{
  "num_hidden_layers": 9,
  "hidden_size": 96,
  "num_attention_heads": 2,
  "num_key_value_heads": 1,
  "head_dim": 64,
  "intermediate_size": 192,
  "vocab_size": 1024,
  "hidden_act": "swiglu",
  "norm": "layernorm",
  "norm_place": "pre",
  "norm_eps": 1e-05,
  "positions": "learned",
  "qk_norm": true,
  "attn_scale": 0.125,
  "bias": "none",
  "tie_word_embeddings": false,
  "parallel_block": false,
  "init": "orth",
  "init_std_qkv": 0.051,
  "init_std_o": 0.0,
  "init_std_up": 0.051,
  "init_std_down": 0.0,
  "optimizer": "adamw",
  "learning_rate": 0.00463,
  "lr_mult_o": 1.17,
  "lr_mult_up": 0.661,
  "beta1": 0.9,
  "beta2": 0.98,
  "lr_head": 0.00629,
  "warmup_steps": 527,
  "schedule": "wsd",
  "decay_fraction": 0.71,
  "decay_shape": "linear",
  "final_lr_fraction": 0.0,
  "batch_tokens": 16384,
  "max_seq_len": 256,
  "doc_mask": true,
  "train_tokens": 97710000,
  "max_steps": 5964,
  "dataset": "wikipedia_en"
}
Each number is 500 + 40 x the weight over its row's rms, rounded and kept within 0 to 999. Layers, rows and columns count from 0. Numbers have three digits each. The size before them is the row's rms in percent of the matrix's.

# layer 5 MLP gate, 192x96, rms 0.121, rows 131-179, columns 0-95
106:582528509487492493514494457446626518498499500637508507521560502479525494536531501509445475462521528455550516437511568452543433514493524453443501485504500476503493437488494436500508489484516514500452474513525462463571441532460566484577520489510412449453461486527474485492517580466522482491
088:425619509555524465536497552492527505487471492540475510462541535416493447546505524467517570488504504488522481553473514475456514497426415503437503499503453496505518527447556542499505478490552431425512502483554475514464517534426446498438551535546477500584475520481478535463576534500489559524
099:462537505520456474431476436491590448422545580491517458495399494499465502560487528536492528487483444576514452510476484491465450496550488434488521479555493594549470505500491465464500495502491557496498497371469562450460499533494474554487559456531530509495524490499492525510525531529562524489
101:479497561473431516517526493441550482515577463488605521504555401569475460457531524431484505484518502447555532487512517501462513461504518496406509539426512526508559497519486486493523562421529504546509514465427523510586526501496458472538486491559487535504482508461467435502499540540588497486
096:509413476518477409447504510586470493490462535482474470535495517488445530447524524518541499511488512627535427483486467520543455539505455503508439530556479507569551420494460534555511567502466530452458504444507524526577479548440477535498512442485521530512478517442488426492513510502548465498
099:501551476489503518470524460513535430513576488443465458514468480496533458487528455500548455517534570532417499468478467480534515521531506531463520510561531538474532413473497397521575512540442459461487485519469537509573610539458414521560552485502537493477479559469478455523483525531491473542
093:467451579445482472524529430478538467478502496438461599483464444515441478502433485557495541479507509527517504553548564500485532524491464482484550500545451445418502485496548468574538531533499508573421474504457508550451512487502559434480532483551504502440514494462522535478504514446563555555
108:472472509551484523488571501451570532501458520457432616526535490553424522532543488483481451509523536524478479493476461471477482497523570490473520458447479488525493469570517497476505582560526452473512556508491411503541480562472411441470529532530529421489480460484509480465495531568493573509
097:516530461562501530535515467567513466413469477492547546541491451489442525525505525482515534427513506502497514453481538486462508497467507508518583528483541462426505484509525409461564514540570493492498498502473553494407550512489483570439552562507530465569594479468501510424539472451532478455
108:546578445480452529470525455439459480501428466547524510423454488492577544554545527513418488524499515545438470506415497492506510540485503460520482489502510483487496555482464517523581531549517575510584523483564489553454492545567541487455528473437533544459547556444516473468487512497507538504
119:490598521479526491547554464544458479482493550502412519539400466516500520560489504458500540536525487470509422525437544471486498497513500512432463568557523481526560477526474471522530453525500520427492545468433494478461494566482422549469502504513553556494529471418426484506570514499522459512
102:508596485477474551492518501512447494551471443523526544532438491563526532539540421464512556478444496555451515399430474477485533511471514547487469517517469477498532445498506443460577478561504485512548581533464534477539450511501565533541518522523446519486402513461456528462455493512490448518
087:441515547572508508547508453484527506453536513475414493451520547422461504437533438462504493465512476556513423569478585485519532507518526470449474502472548468502565486565522565456505546530563490488478529502479560515430433474454511525499511424431496482534506448536509556499490496521574509530
107:542524454506526502476523522489469439503502538482526481552526497462474443531499504492546459470494522488496450506469469550507453547537529522510564515443528573526487465490474491534579477516528537493493483463497469422472467617555565470446536434547490447480489580431494466442443589459536445444
091:475517504475533476432541500450463497462519557502490544456477558525571536612487474466554516468529536520443549390539498464496502511498409465518529535575459539438517473525491531454535509516499498506483457481544549493423521471525510504464524453570490470457566489447477480468491517497501469400
103:540520497515531536443582547511537497474479509444426505421478455537473499511550441506480457528522517519462505444449480431456530478537528535481506488569535500477512504579407495499500533480536478519497512543504491554605501501476495570559484453474470557402548528465480468442564505482495459546
104:549539443514468481514543439482426531467483520452520492531482446468489520483466462503494557502541495481451559577489378449511488462416484552491556538527470474523481516465478446582568474434510511522535524510496455529504520536615540540485476511426477570485481482504508464529459532545493491513
103:546539474506513500502508495485520597473514454610515558471462497533453515557548471448482470540539528540511508455464584506530505559538497460530459471493578435473544436524481494468508540550455526441501503528506491483524440572506503487538510492513507472389535548475516469438437566466540508460
094:532455468504461507505464463510531488563529499452519518462462523552442522557453545497556527488545461503555446432539468474535442468485583519496495509444517499553488451486444507485473455490507550560449463485544522396529540561466556497512549474498487492555482537477572382454511465450481491527
104:497462524475499567492511508466483570455483489488465581494530504539517491573448539561510518494439474455453507492531476515593511452505480471528473538561454518505517514577450502510477509460479581590531498484562486508465452492503517477496444495475531497413499465494563483401531470513437399470
088:527468534492483516510519434527528487448505524463475483540461504532492454522451442417465542530560420438435496524491554479502528553500501476503514589524437526479566533428484449429478512524457517542436479448494430486474457459419527525531540484484500546536560562512522550517515484575504551492
099:515487544459504485472552514464586523490484497487475492428487508514421516463509555468466508459486510460546543498516466454518466493511425465493495495515483555517466592502485473581499421532486538481479533495451480484506515518504573473525568502459520494534474457406590428532584613472499519493
102:541484504444496487584484413517438575459510418463457509512498460513489420497470509526491488399538395478509567516536490530537525539466465452468488533487515534609525546473486480552573464518513563511536492449499494504506524497533563496499505483467486547516476503455495415521475440512489518522
098:507541601487471426505526481489542578508506501432454504504496487453484474582443545542526444441529464491520596491456492512584504508502494474478501499521454447425505466482451427441502530446480482511548464528512501538484468508500560497459512526535522480446450472516481475470543464596546487576
107:468540553512494459491525484489535566506477473443428539470495468545487524524494508427538478437485420523443524454550544470509528475500511482477479516578493474483475514453481536472517529550532570492518606347436501474405577480477529487521502510459505522493522500475518502548479472538469503470
102:558453543482542496490475463552543526510562487512432470476542454456451481532511512497503477535525521483545563485526521505541469507487522480509533487525501514533517490562447488396501467498541502513450392450503500484478535499552519513509468497533446478551575566519523484429389569538550395497
098:534528511459449506379554523460551524513515491547532507551528451480452483571454480476551437456551491440496452428499538463562519488495487563485459494525513460487515509602546477465476534485547468467495485535388475535550577530456489500448524527530561464496536487483521528524523538476532504474
107:521519591491457559474506494568446539464541464535520519458500466528489569532433475479550518464431445500487546529414527492446465545379530545513510479519454554468527488530450461550514469472435533501487537491495431522469546525547494511538517448466526465458561526495460463530522488504550439469
096:509498569522456527519509541474445569564489496509485493509480493539490529467507538525471445504507488525529469411485523494491521526478512498472472451507463592573556445507484445445559482497563482430517518510577527532438515572457508485549554502601490380432485460501500490493478530476534528543
069:510522469524526497483403482527485497537492479500451466467572553468568515509448510437527419492443541481457493495497518499418535587539531580516489579479460525492514484476536501491483507514461490517468456537503467511501544460558508471499515546471568585452519482492464573565527443432434550464
104:513472494556438519527544429522507486494531573505442449507556469438538513549486464525485544530561528533524531468416496427505450377468553496529450497531472467504499526479485529624472514442513500538488465487513506546565496511492482465515483482492540593477477447485502523510513552536567460506
087:542498567566455444535538490438498512564483464477550539513533461512505497451500555500531498534447488435456544510532464483474472499481526468502495503525483444483451452525484472512512518422495492427376553522520505505454511519594529471493474453519546463519561453565445477575527559490571544486
114:553546455458458430592527512537482553463475489430447564487462536497470519505541499543531451510502493444550503579512501518457537495485468518489465543517471488514543446502495502554534380478487589440468535499465510555502501499552442509478513447493506501442519552454523487514533597556501520543
109:535504526470501428504585538477530500453488498515508469511486495521551427518526553453486504492548477490463564523489447561456453453394464515562478491474493515484429570504467412555519500530548481445455450485455555484493509533571535554503569503462540538473513419500540471454495444501513553500
106:495447487480509529439596506432505444538483527465482513496465457484484532498617476489469422536533479453545535494498455525568430504486510492502517551484576579521518504505478473463545442474526517434484568514547474492542449520505502493548544501466476427548466514439474486535508530577483526424
105:479507513559484444548496450493481540475518491502505458552570443547510541506546532486552544464525524419387548510470497451492478495459492531495533450557508437462504502547517444504440463535462512565519446451539494499465428536517491500496512444524499554499515538498536442544422526445521441407
097:499480434563538510481468496488448480456476470487482531577520479470495447482530374394492476515511486519521530577591531447519467461501460448489579519538546522507518528489466493469489504530513614529536484484540525541477478553516574560524488468478501519446548535517586496490511505532509490525
092:496475455483488531503509484538488418543540464469389486494465495458558573528491485456528563506492486492436506452552421520434501407492558461536471496482469495537526467453576477584537568491510512452564456418511547497537536504513536475543507455497479514525508464531504509520476547424472529479
094:515458554505475544423474515550544461529501467535494503431499546558493485479570455511553514466482468615499508507508531477512477538498489423473525425470505514487461554499574424508494457515525553473517404449574463489479556559442449529486514470520483460524517495502512521450535507510572514576
099:590542586490476490510530436456507510419520491516452493487566467530509478437496468435520558440516506473487593479533467483523471482512472528517480538493450481485529544494493437512588505509558462546406516500479452528483444468487569528471527561494485551502480517445519496563539552479522578541
087:474497524519445510562525530491476484523516494547521529548468540464461458535450530487591473391461433545546561427522566480473495491458528441455487526484595559504501459445481482514523511485474589553473531557573530488520485498483505529492486507504497454542429507507508431417526498481548478485
099:526532502537509509517505483484522518486464502471472449503521466504517469563522504522472469511560372501492480501497481511498541517471466463520510544500468511498457447487516541539549500551524492571452556562555497395526501554500539453555520510536507533446604471483422433444420537435572475463
098:445493549508532487519482455473396461545486459485499515513527491569470465560556471495538513466465419487514531483504477433524473521516491537443534469567586441539498439536522552492555481535505544585496454477453467548551510586443486530509532518496479453431453509527467483519490519497584468539
097:527554478486505454530548511463550493559538492480474455453483465526538575528522382512583494527552475459459477520546532525525466508455487519520490449536507553482557458526489487444418418492538498522493453570499465539459502550427460480496560437490542494510444545471454498427489453487516519458
111:531501467438521520531470481423539524529459578461530435518525392456492559467504505511516472496463538572511497566553427441540508410545490533543530423562561463502514482546495464522557489508495568538506505467496461489543468511522516484460496531446441541439492456455537469498448486503535490524
107:526529543454487469506558370448501475536496498459523481532442512465514496524489519490501479550495494554531499471428527554499537478541539490491516501523522431542452398464436444390584555496484463508537577561468509478479459509510481547516529524530455487549467454516480483474544459524507502564
101:488478517491395553445574446415591468539475513497548524409485470499511472517418504568508451509494459533541514467550480539473513461480407554522473530519496558485560576571515469492508471514468545466487551490475491510529554495455513493537551418461535540518479490507495486527479478489459512500
101:489545497517526527552514489451535515575481435537463506451465487516485532481583536479612597480495478449492470504480489515397503536455529533493560513468473515496485476484517415435445501534521513440545545482486490429422470531456499496572534516536461494508438526510534424479468514538537496484
100:479495505504440463512497523503492514489594575466506484481521534512483488509543490509538481483453491450444497601559457448442462491509502463535543514479504461487546397501493481478579517496501501431515563473521483501414510599449462464557457490514536479491519533436469527459509526543563570575
# layer 5 MLP up, 192x96, rms 0.112, rows 131-178, columns 0-95
108:502552530447454539506485495468478519510497449473537465543510506496463555496442448501491542500513412471479575539514507477524506489604553467513467541461485539453513472526515522548467482481549522571465433442581543573562458494502483495556462476520511537491512508450596494530464561456475443419
085:530433472464563560471409533520476465567519426478541489549465552519502462427480486440488450597485498508511506420572587491460522515473526485541454553493504557456486484515490505441462536497535504501504496540479543490485522457475476539541428514544551486437492502524537468509420437472491506485
101:451471521560512483481495541522494541483505479504525479553500500470466559535442528538492481469569464426479439490545422507504510470448535584501557491497474542467513520502538508488536442494449521549509539565555490464510533471531502460529584467542640536473457517524502521558398496510523465461
099:555498523507485592551544590551469477535510434490556439464508494508494471486551464513484437464480484466447492495582417501495503508554511471471429536512497481477506479470494468572504528556535536584451459506525500455494416511488533537535565518471497495533464456413516484485440521497523574545
100:508525431492488471583532454529476519449505486509483534483478475507547527455414553505486453525455425472573586478473540526451484531517473516484501425468493516464594492527452572484500486574544517539484538491423487547540502518488490484471525504399570538509471547438519433468493495503455478526
102:466536502593430476498481553475486502530555442494474481558478460554537502541439463483495505582537530541492518474547569481487471545504455469601472485536485495521444477563484490483497473507545478420513476537544474515428447533509577560466515474394527513492477485537533470558459525491530445505
095:517566500507488462498456453499446528456476507552515426542520566525495578495450517558513475618464493476420483416493553450432532499468456514498572446503511456531526574467447442463530486495490534435480546473477531535489500545520496428471533526524539492548513539487494498515520470516573538523
102:450501512492528496596493506485472596507468448518462488466545466561489484515489494518541510489418443519497496456460485468566570460491511431519460545528614477466501499481506491533437486473544452491465502465473535484515562470441455515504427479533562569535498516616571462498495516505501518489
096:449541431505516499535503543463500487557513512503444512525497527526575503494426521526592485423472471538504549501548429430514502453470478476437533461501434409570531486469530478475495495454584544495572509459507549522489482438532487512522522500556509418498498529567551511547524491508459523453
107:587499442489418482484579429537509527490469530508507463475578487477493495415488494477463499493459544540490504480514469536574531519521415463520566481476532538496418492481416508488502525489514495539485449497477568456460440508592463500453578501535526522513549498481485514505519438572473543532
109:487542502517541490530472505531472549487504394540484493475574491503514458540510539481486506545460449520479468469530570485484460531498476469567475523574420537558467589513570482559470493528520539491548443469479499449489524532553541512417547528538463452496529455507574425523489482439505490427
100:504513534420502443559555572490569514533456494522555534526470495468535480512480533440516509512437536562558523504542477580478451564449507464481411574531557518480495483511477519438504556459513437555458548454508535495455398513476541493453479463466498505512443487446502503490483463492449477473
092:531483455572519491522508535509559476548537470487568468495454548472534442496542522482526510455472528523534499471544527449460550503519475492526410491533431501506483429500457446465559419512457352525474476526500467475521543527486584516508455489558493535537470500557521508460433461496516451527
099:482483436469501512484482541547517510493447514505534536525495548451500532471528531528509494533535406457499481500534566479456455498526558545530508519449413481623497499445550534532508538489534396429429512469481448588535474484552506475461513473516472522514492532489551542521435540514576492473
098:631444526460541514486550498533477489535500552532551458514595551472519490504454494529490502473505495489434446492528486471515474471495525503549522450477447508493529426527534486521494498513487421486431451513491498523462599452478533486471451573504489511624474488548533412502519493484524519465
101:503510563568510437545465536488546454481539546463498545442459489507452445506469566474477528549476571473505524504443488558482422423581505489524473505481450508450425467500481457524490505506545577545504583545453497479534493489560515530478508496405504463533532474474541498473537433550522526467
097:509488452564454565436508542509534535573514479476454467483536532515535447515418465494435544529452505548524551517474498481488523554475492398510567514516402540481456486496538472500482542492536483412496571515473571428487500460518482491530510465433472486531485452544512532578557485494512468526
099:444427463498529566484472443481445509520464521527432444475471504544521456522508569463575476509479513524551469486610467497517451450503479466553540484493517504506535520448480513441520484508496509517451559445492536480603572554529463470473521495582530500586524488513530436473522479496521443455
098:487522461542479542497508492470482510494530543465492512497416482508523547528484441618550552471414458474551462404458481522451480535499482515484514443475490552537567542512487488443418515547544488493483486447552558474546461525427555450502553468553524434534471500491484524475493453514491457449
103:553497458469442569505573480594521455555474551501493514556509496545532480492446556486547517561513478476514427522495529581502432484473568520559565506463471495499446498454447459571469527436503444526552521573477448451536495456543520491468482497499507469453556507446501489494551494548497550502
091:462417539578468517447548467479490518496499517510503464424536477454488561524502512597420491501502432531528497513477573464416495477527541491465501487493575460462537539508459477494522480482526497557429495519427508438554497553494454531484584484484442512534518490511506455468566506541416496507
103:471555442540476474481496473426552458549514489428529559524558500549492601547538500539433525522455566530484463495493496444502491492543521601472512493481422489421554523421471506556477512502538537472504439450543471484502472504498479489500502516488552508528491539558505543462510515488564455416
095:532526543448431514539472487497526459564497511500538481574497518486509466523493482503524545479415445520466487482539575592444523478571503503546450497558525548480483506526443455486488408547475443532456451522434517509504452477512412494459571498493526422423487442494526525542472541515496526516
101:448494500498491472510459511487568488511527420463515474508446528574542464522589625459564552515502523533482474517506484532554548516445577519469480467464544507455592490536502500488520501483471435509515524502457437430461488516413478573499544525434485453485529504510524497501474528532435495541
102:481468539607445472479480504430482484546494494532529444523518474458491497389495550521471478548516537481534450540506490557489573522515470394444489526556519519567522413569491562555494454561463484530466518530512447511505512466533496484492423478519510422483518497454477471509479527499465454513
103:532485476506586492514492430590506476411535508430486383574488493444474477479462503463503526517554549428448518528435464544482503532477456512531526506556516490455494532586508513511526473483556540497507486466553511498455472511506523423460526507469504426484502499469587564511558486531508494499
100:488503481513544519595448555455453534514516460473465542484495533551581521560514490471501452479456508543490563529495510536502499500478494532616554439432482499512463516527393480477429461546419538452457478533473540487534466489507564533538481535491457512501541432503513523488458447482567490493
105:449469494451543519487508538494445483542580478473523483538529515456496487475562478550579474491496590532477505601510480507482510430513583526471494529483527507454479566530496509534476463442527477465472522541476562500460530491597502507518481457494472465510482381468419505463523501564499548562
096:511516446469572523542554519516442465540503501544483528464434478467497522560461518502513458511478499474566498516522490454575486517466467496489478529509461514505470504531411502544574509435532513571514575493451449402477498445450464554567482446447488447546548541504539535544507527483481578560
082:404447511468523516497431530503484426555474524532522497565469534520544434400531511526448502538448506473538532484538486514493539540436530477514486439521535472477554555529495508492491520481491415510586505508515494525516453398504428520476475535526516532619510492527550513481491523515446538489
098:499505521470533517619441547458514556490526581486429466541519457497469527474520490536488471457459477505546496518483502481510449505505558494545507503487434526578538430560553464564505522553531517537440565474432445484469511473517527451519466441521492411516502467519441477440570506467521468474
094:484543457468479527497515557475560457576406466572481423510486475495494471509512550465534459495485506547557528518464507458399512550561508465504460509518553511480477469498474565503487474534483544408532495452527530477502491466486441453495545505562433452488562527499543565502522559536564438504
105:493518547467494473534567503506493485434536567492486493485580590496444442476476571554554506488505508557452484491525560524488522555474456461457494542492468509481475538495519530550440488528446442474473543492444493523533469534554467503443538514518463550559606459501455529510489489427603483514
101:476491538524434482487510477558525464525494537452484494439478528472551503505392455493482498587482509472507519531524448500444466419514477581598546510495443502434501470478534575532480449538462510418467469512509531513461518483522590562512531524446503544546525530469451462436491520510527542507
109:456484487522477506494548565511517458521589544455471496448453506531492527518547457443467486451472448540495508511590524430529414533543516536444443467516485580507457431507480525508539498489477476463475514503555477463466523542432513469499558443407466421496557529494512542511574542485491525486
105:510578497547449514528499490462519547533539466504483528456467465520559454423511529468520483549483475547479475549559526455530504547509490435426428430444514548464474599502574527515495492542446437539530419456418506484468570503485499505533499435529476518535505504483509491491576489474502546537
106:510436498532492428525497495542524481530501536468487452462549498478541433483493496542528488478489495526460426482514478550426505487488571417531490558416518544470511502526505472509499381508592467509457545535470496490573476491412508487553480490465508491459525492446475501518543560576548559550
098:525510533501538518492494533487527477482526491466471489498507488521459530467461496457457477567491533428493481497510401519519453494430471539478492458444517476507511525433525561499483629528536577441455553542454482466473511488513471573515419514459426529457537507539535523478555480479559606512
092:452462467511482518534441569492465493546506421507537545455483524446457461526494464542544553488457467504553526513497438497504472489539518465506509487457456564587599475476478546441445451543483593485530484512510519501510523508463495448553501452518486504487536516460566548490481540422544485393
097:542588476445499429542553440492481529444520538444505519438521492472482511418514478536455492518536482420465501511465452465446566506450513514510421498543531440510524501496478518560502478566476535489486458558587442527485525484563536492494527532548467476462538534494475536408557528516452536519
094:441486482530518451528487480456513482470594572476432483513629496408518500543565471465487569472549499482515475534543480550445523493441496458511512497473529471545479522548547472532492442461542525508550415481504490560506464466484436511571533601529478469504530516495460523495486507536509514488
097:540451501478536490403508441583514550513531502552515459484494527492520505456491468499494483446485510515494579445488573479502435595443479529529427507546458431496464569448522490482516481492519482532480480533481535499482546557439455559424471444552472488433556466506519568488507502463548522540
101:467544565532528511470502480519477411552491498423542513504574483558559489465510456495563459458547560476520515496557497511557472456473523541468516532475491499505436430468518527557542454480527477510530472414478538543491523518443539562426540428519509532530518472521417471518535438533560488464
098:422526471519602504479472519444508521467489538448540517556506510431476412453522528508533602497531492506543575524494383557504522520550516482482513530496465504490532486515494498487502570452457547591416505502501503461501508451529530548478516531522486520541480439447442512525542476503465553489
105:416517495464493576540477479518484532468552545576501540505505548579467512505453429477542444464433474449438445502487507507517535581473514540498584587443446495524465591492477497501427422494512531530484479511496454491492528547539499554469459499561522473483511532476442491491466504519515516457
105:511505520499479473486534506497494484481475460448501478449505448537474501441551579462475478538498518509489517570511514507562496510570495528508543590485547543618454555606482533493487492486516498509514511583501522460494490519573520539551427478473502559462438468512523526473504496379439520536
098:516466487520562420498487504458539481555511583473499417464512522491501437497527485561484520473549542618528461483472483542453458436556508506532560489469486509552504467515472523470538572477489455556536476509451424523469506516478470518548572471494456498522597498519507470512475484528424428483
104:516533462450526438496473500576476481550511514499558463471469467518493432453508470445527468563480530546463397517503523557553486557505535464478445459450501569538521547495533505577487542536528523429479465471499452540447495484490520566599464471471428504470526507496466556549492523553494451530
# layer 5 MLP down (transposed), 192x96, rms 0.154, rows 131-178, columns 0-95
104:477427552457536516480505478558437462569403478466364556519464455564503476516498502445490500484501476492470482493499452497532415525488553483532527498499476474484497492535552504518506511569467444499582492506482472550457504513459458474425524506499503488531573571522531476528480548514565567527
077:483515564477497468411479502497494526444468480522543451482600428501482489581501449624544576503507527512523457543424464469542515462470495497477494490502477472517472569481455474463503505526539531530533474519533475520576453609442529510508519493485495485459521501497464498493461558571482444527
101:471437461524532528498530429445511490421500504464530473540522549519479491534574585471530538546482537524481467509543495508512529441449561527529500490468430529561483534487480547472468473516465453514532486552467547439478542483521463479477478550466509518490397418622452490515525549517540523458
104:514449594455415502535485373516440488488515524441512523529544478481517497504490422551520486460470499528534501505539462461517459519478508547497540521503536473454474449502519515537564543520468496465532472480501535539512477595547529562451497501522533525488498596405522504524485454427505482429
096:539549448512444489488525447551453509505457494492439497515524489543467530466452448518479473517456472493489512513530522563497495483576493551539541494496498469518506560500478522507542584450502471466437494523396556543498568615495502482433473502525462505394530467521509497517537475431554471580
105:478554500497525487562438541489522478549463507491542529471405461491476505487574554450516534530432466495477462445533534527535452488479483518475551485451457553493494508601483504514557509576519457478478409425484478505465532512532444469512496552601514486501593536503499462503502495436495452534
099:528556490513448585453499463564540530474480447491395497499469508534510526537489536478529542484542501457472480381493498563471442501511510505473510523471482432528473481492459475465530515589496502496483543592507461524473419530527443503472485519520548487588537547529473428455449481541528525515
100:524464475494565565556467406531546531485467532520450524474534495533501520455450535514497510551443517510519459520443484568489494548480555428466499484455539528378438492560513487463484523508580495442518522556483463503534580500530548450473499464418542543485496466471444516492461520538488491536
095:463420496443536592478500441526513545517525478505515497505504449545490489446580519507547497469424504505456540490441531521570547552526504477566474473491453499426406525541563498525580522549545530441499519498513490500522504492489504453554499538421440449465487507421450468474506489498492548537
105:543498599491490541495535514524492496526503530544572488545500593498413533456517472490490504463572466454490511452547543474524530441526467518491528498503491504465461474559402524473470538521468509459558446447473483481451480536478487495460409524548516414485528503475525512517531483401592492503
110:504497551489509500481482502494510466509493488517560417542534502513495600448520472484505493494545419582527474501505523542525502485455502565405532454549560507507448471493566457469519434466511549493408451527443451409505467593551488493526518481502481491517483502544501561585517472527493495460
100:545423515508591570516533475528523455489519403487562415414564549481489473515529543503485482486598498507520533490545507491554533450492561492527534476534466584474524497502470541496436525571491453495475520572510479463476475488474495430497437493490506463504501467446505469485555440449489480496
092:515585459497511546461563575478563461493467479451603485588523486500490432469502500445568513496566422483476532520503460494515387499497483497541505457472461560553415470513469452501510566520487523512461509455529474506438448522497512447548554542536515507484464453512536493478479508488491514529
098:525400547489515469495492550527484501554491496543551541497502526481466493582460545511516462481495579508442487477588514548530548459524463492495523489489575434539468473366530540489540471513487430503530544457545553420524497441503456481503422506508515482506528476509467463482491450443552502512
101:461560490464496453566475540493487476546488529568451495515522456504421517417504535473494461532431546430511529517498462486447555455519478485507520503472493494464493620563497494541516528518526531362486522483528509509545569498519525495515495488445556539411479486531434538465497505481534459529
100:474492536524444503502503513503509424551584475477452531457496455514502536441434456417512537514524526467486464514528511448493574494595517534533429486530540500458497490472470511528524439531512536494414482496388503531448497509549539490455574431555480533594460517506473514540515520499517530519
100:537543509451530463475518416472481497471482519528400552518580441417481484533518505517511481465510431412438499507482433497511556540503509514536451545470499510452518536484538484545545514492490514464498510441476483531508461433522585591491544532545486517604474450530506518485473517567505467488
094:469397412489536508493465530512447528497493502558487493582432539523460532463444518497491585503491518458518464524525496519488507528623472464451495499529491496523506517475526571473593461512535533454461558501458508461481469476517563536547471459457487492472559502471436461473463540464558563502
097:539486538434472507508486421476496518443504525569379510519500460503530490501555457426460458498499498514486449598435487481584474466481566591502542479459479449457488490487506500484568492447489477474530474484505485511582509503539473477559588516544504496539493433544484516503505490550514557485
101:494472516490502491492525448501499473505464432532436527484517415479520582471426482467486467525469526434513531505449491525504537448477596495505482570492544488403455511513497465548572503507536485467513528523462477522490490566476468531517627519490486520540412490521586590513532533499523497507
094:548522569490518512506487527599456462450616497520554514471515506489494465477466457454443490521519494533467477513531513587482548504466430469529462479517428500481539529489553457497490488519474585513508524530466538475453501394517436532470546515495483486538501553554476508457375525485482501489
101:493506507520512495500433443472510452430545455505482418429501466528480560551478486509499506518512482475436462515412488483499584497443564507461464464511569517554580466524485561503484474491483533573456457460542554467482543491554516551480497472520560423576516521561531561531483512512466484459
094:505472441470535457521505477519529484458453495471570472565427537552529521533572521454433521499590474518527431501552487500447411522531490520547483501490506434499540468458487535545549455475471452495489473469429539513493514554473547476446575477501549541475474490568456480463487565543432473525
101:518544484583495504449515491521460474500532466497458501534466481518494496488479447441532508533479492460499481485569466558499539509618553467486477471495531428564457457451455546532514465535537490423524402494467490494578540483561443467497502536500554462521498402526543420568499513491492527494
106:469490469414498522505552573481521510508480480531531509530488547487571527561477550448534539548479441525495532557483517497538576461478450487451448468539535504468461468445480495411483500518538456527496506469507466502592502349548486473558428527451528509490503503501448515508556541485511468511
103:517511497576511543477528527516455453487468489538513480476442470444464472493479508510510467526546468549532499472554521479480354484479464498487525489548546518504462486487523472535485536523474497513445488553479450525553507533552542509556467429519475524406540446555469449594556470413505529571
099:541525553553460508477549424525529482452570581463514516483450445494507467496444479564499561537453603571474490497500517444450504553487595455525522557528442519501484488548430462503487414497531489527521503491500412495563496474468463493526515484489541559543472461469514499487485477502440491527
104:478493548520540469491452459512567541552494493501443491470489572486519479455491489460436502499476588448477410481500523483559544482548487462483419393536447472509442523525448543444465486558528534477471509500490450503535477491501484525479577491556460542603491508561463564516523538514539499489
097:503513460437556538577528553424504527460554537451469479523480516497499507502480499544484507540488512557509426518544503473542519469522492444410501450528566557500445489462460473461443429532475478478508574530518526472520466483552493511560434499454540551492557528443480552530399447464484540510
084:536503497493478488506612575526569499389454455509485472496521413531499572533484481503497550507489468495500516498496521491501451403516473514479520496479497485517483472473442484519523457533456555524517560504544507517490498581480538513529491466517586366500467510432468483454482514515558484566
099:553519533501446490531419503470471487500556495479486469530479491522416534529482548568434558490543552575580535469505544516533487459479522524481453502530485422492495502410491527497475460421514445549593478469472482490472487480482556511472471449525444558482477518528512508574581536500570505492
094:441462450461496528525477416550556411416514516457541446495559545522505487571508497563544514580498495538531606484482502477520512518492525488552422503471507517532503475491513529461455467527497509526496478496509589481521556416543523499488435519527528500468479544526443421426528487491507476484
105:478485547526527537424516515422467507511489504594571435508520488488464481454455493520598519479488506544476548575470478490578510495512518500500557509501446527490483495485459458534557491485501530515505543562488432462447551484500418549514498452424522493445485501494547531564488459401571523491
102:505468529470492502534564547472527509513472510483508555581468500492504473500553512476542488534477499514449421506449422512585465524456571519498472563602502511417483436552445500485509446516531502494498528539565505428507458500452391512527471473451566514510491499561458480497452485539492536457
111:454537561455509480533528451427463601444590451467464547475498568464502528550458494466549566515477477450469555531451510546500570501435474498449522493446494535472532510506441524448481517535509537476481483551492495529526465472595443488457559488478457500460478507561576509491507513463471524499
104:501520479452494498473515440491454465548467552444420515503499544502517476535470494539409521485581495598531459527528557531490539541529413482503480572460480568492506505529496587541463456509507493470499437486450460488569502509486574424439512514487506486449492416492519542559500544534511482514
108:530516567601480451504505486474497481463512449545512421528557459536418534470469455437534419561533442453476479492481482437498478510466514461512529555555517532500490480494503541538526540436470556498491465515467534504515477575467506569520497523409564529495487444574519494436480490565480495516
096:451534470504492520547516533470433548480524473492547537545573587578423439489561482567462475545473507574540492531519509521532435550543440477472527508478459454578506493455480473524458463458518535527561525537512527477464479521490461524465418494472474480398509516481461534523454464532492464531
094:469466527453431574455484564524539505517430488545530524527504498463525516520560500481523434484528532561452528476423462470502507565402532491485494466448496445431535550521504511462561436540469448460507460501452517507550554493546511567489563467511435439555478514491565527500540481547519498527
094:521502561495446577530528492488495469590578479456571551466511533468485492459470529425567531505541492583473517518564540507428508465494457546590510437536471498512531464430456523488520483510517501483496491461512514472449533485513461499507530460541533459475542494528487434494424440430481556451
097:492494541495509518496529546470500497477530506499513533556488557456569497547448498454453528463547510412449453480464495546451613498561513512421462509445459494501452515526550463493507495507493516509464508509493457570533549515467539506490587464543436457618456506524548474439466477469569500514
100:519480474470474530533517500554455575536512540513495569495515496476505484430501484456448475465555528527449436557470502551483377557513464480550474500554505473512511598533450478466468503560502507479499452472537489501476438470504479578550427536467537524523497509506574519421448535429520480512
097:564474477504482479486526569541503469495564474481474464471500520495459487501513569465539479482411465460514531519523413551500462479526532445537403551512595496521478536494468496490477462541523503460542604581524451522555484457462516525469422518457536494417467468513493549454541536494543509484
097:486491511466581411510482470480443489485446493497544496544507520502455498558546446526559513550458456449510505400475519538516576505526497469490503566477545453477502472476470533509503519548536509545442489515485623431589470478519497435533469488520500447519478467602487513490514520444510546490
102:467474489548518535494471567416481462463422492547408461468519484489492475581504500468503451520539464558478476527550504495541538403508508481495509463498549462526496506428485496521467512493520546531525527489544565476521495541491534493539474515473538574399522491483490438528584464491487475619
105:521518515515452486468445556451491464510490497471528543555499456561522524518529432439509437498474585482537525513446483485508364536590491515381424493523490495505471466466556571486534539460453537543492529471467513517527503523520511546487502553496511461543491514499476492521467459540448488574
100:532533458499522513480484469513533469515392472501548556547476500477429465526516497497487486509472509481521440490462464539470446477498559511525524503419473516482524526514491407481579466495534450453574483582533454543459501581548550491558607554458472492526421470487512495521506508490429526481
106:502490490513476576507458505543540528442500489473593487540442503566507460450470464569490511470549513562481515536529509571505518458490491544495450470522489478530497582482508522453475484455537491489514461450508542530545555443554501488509359435445503474390509507525555487433489513512496496475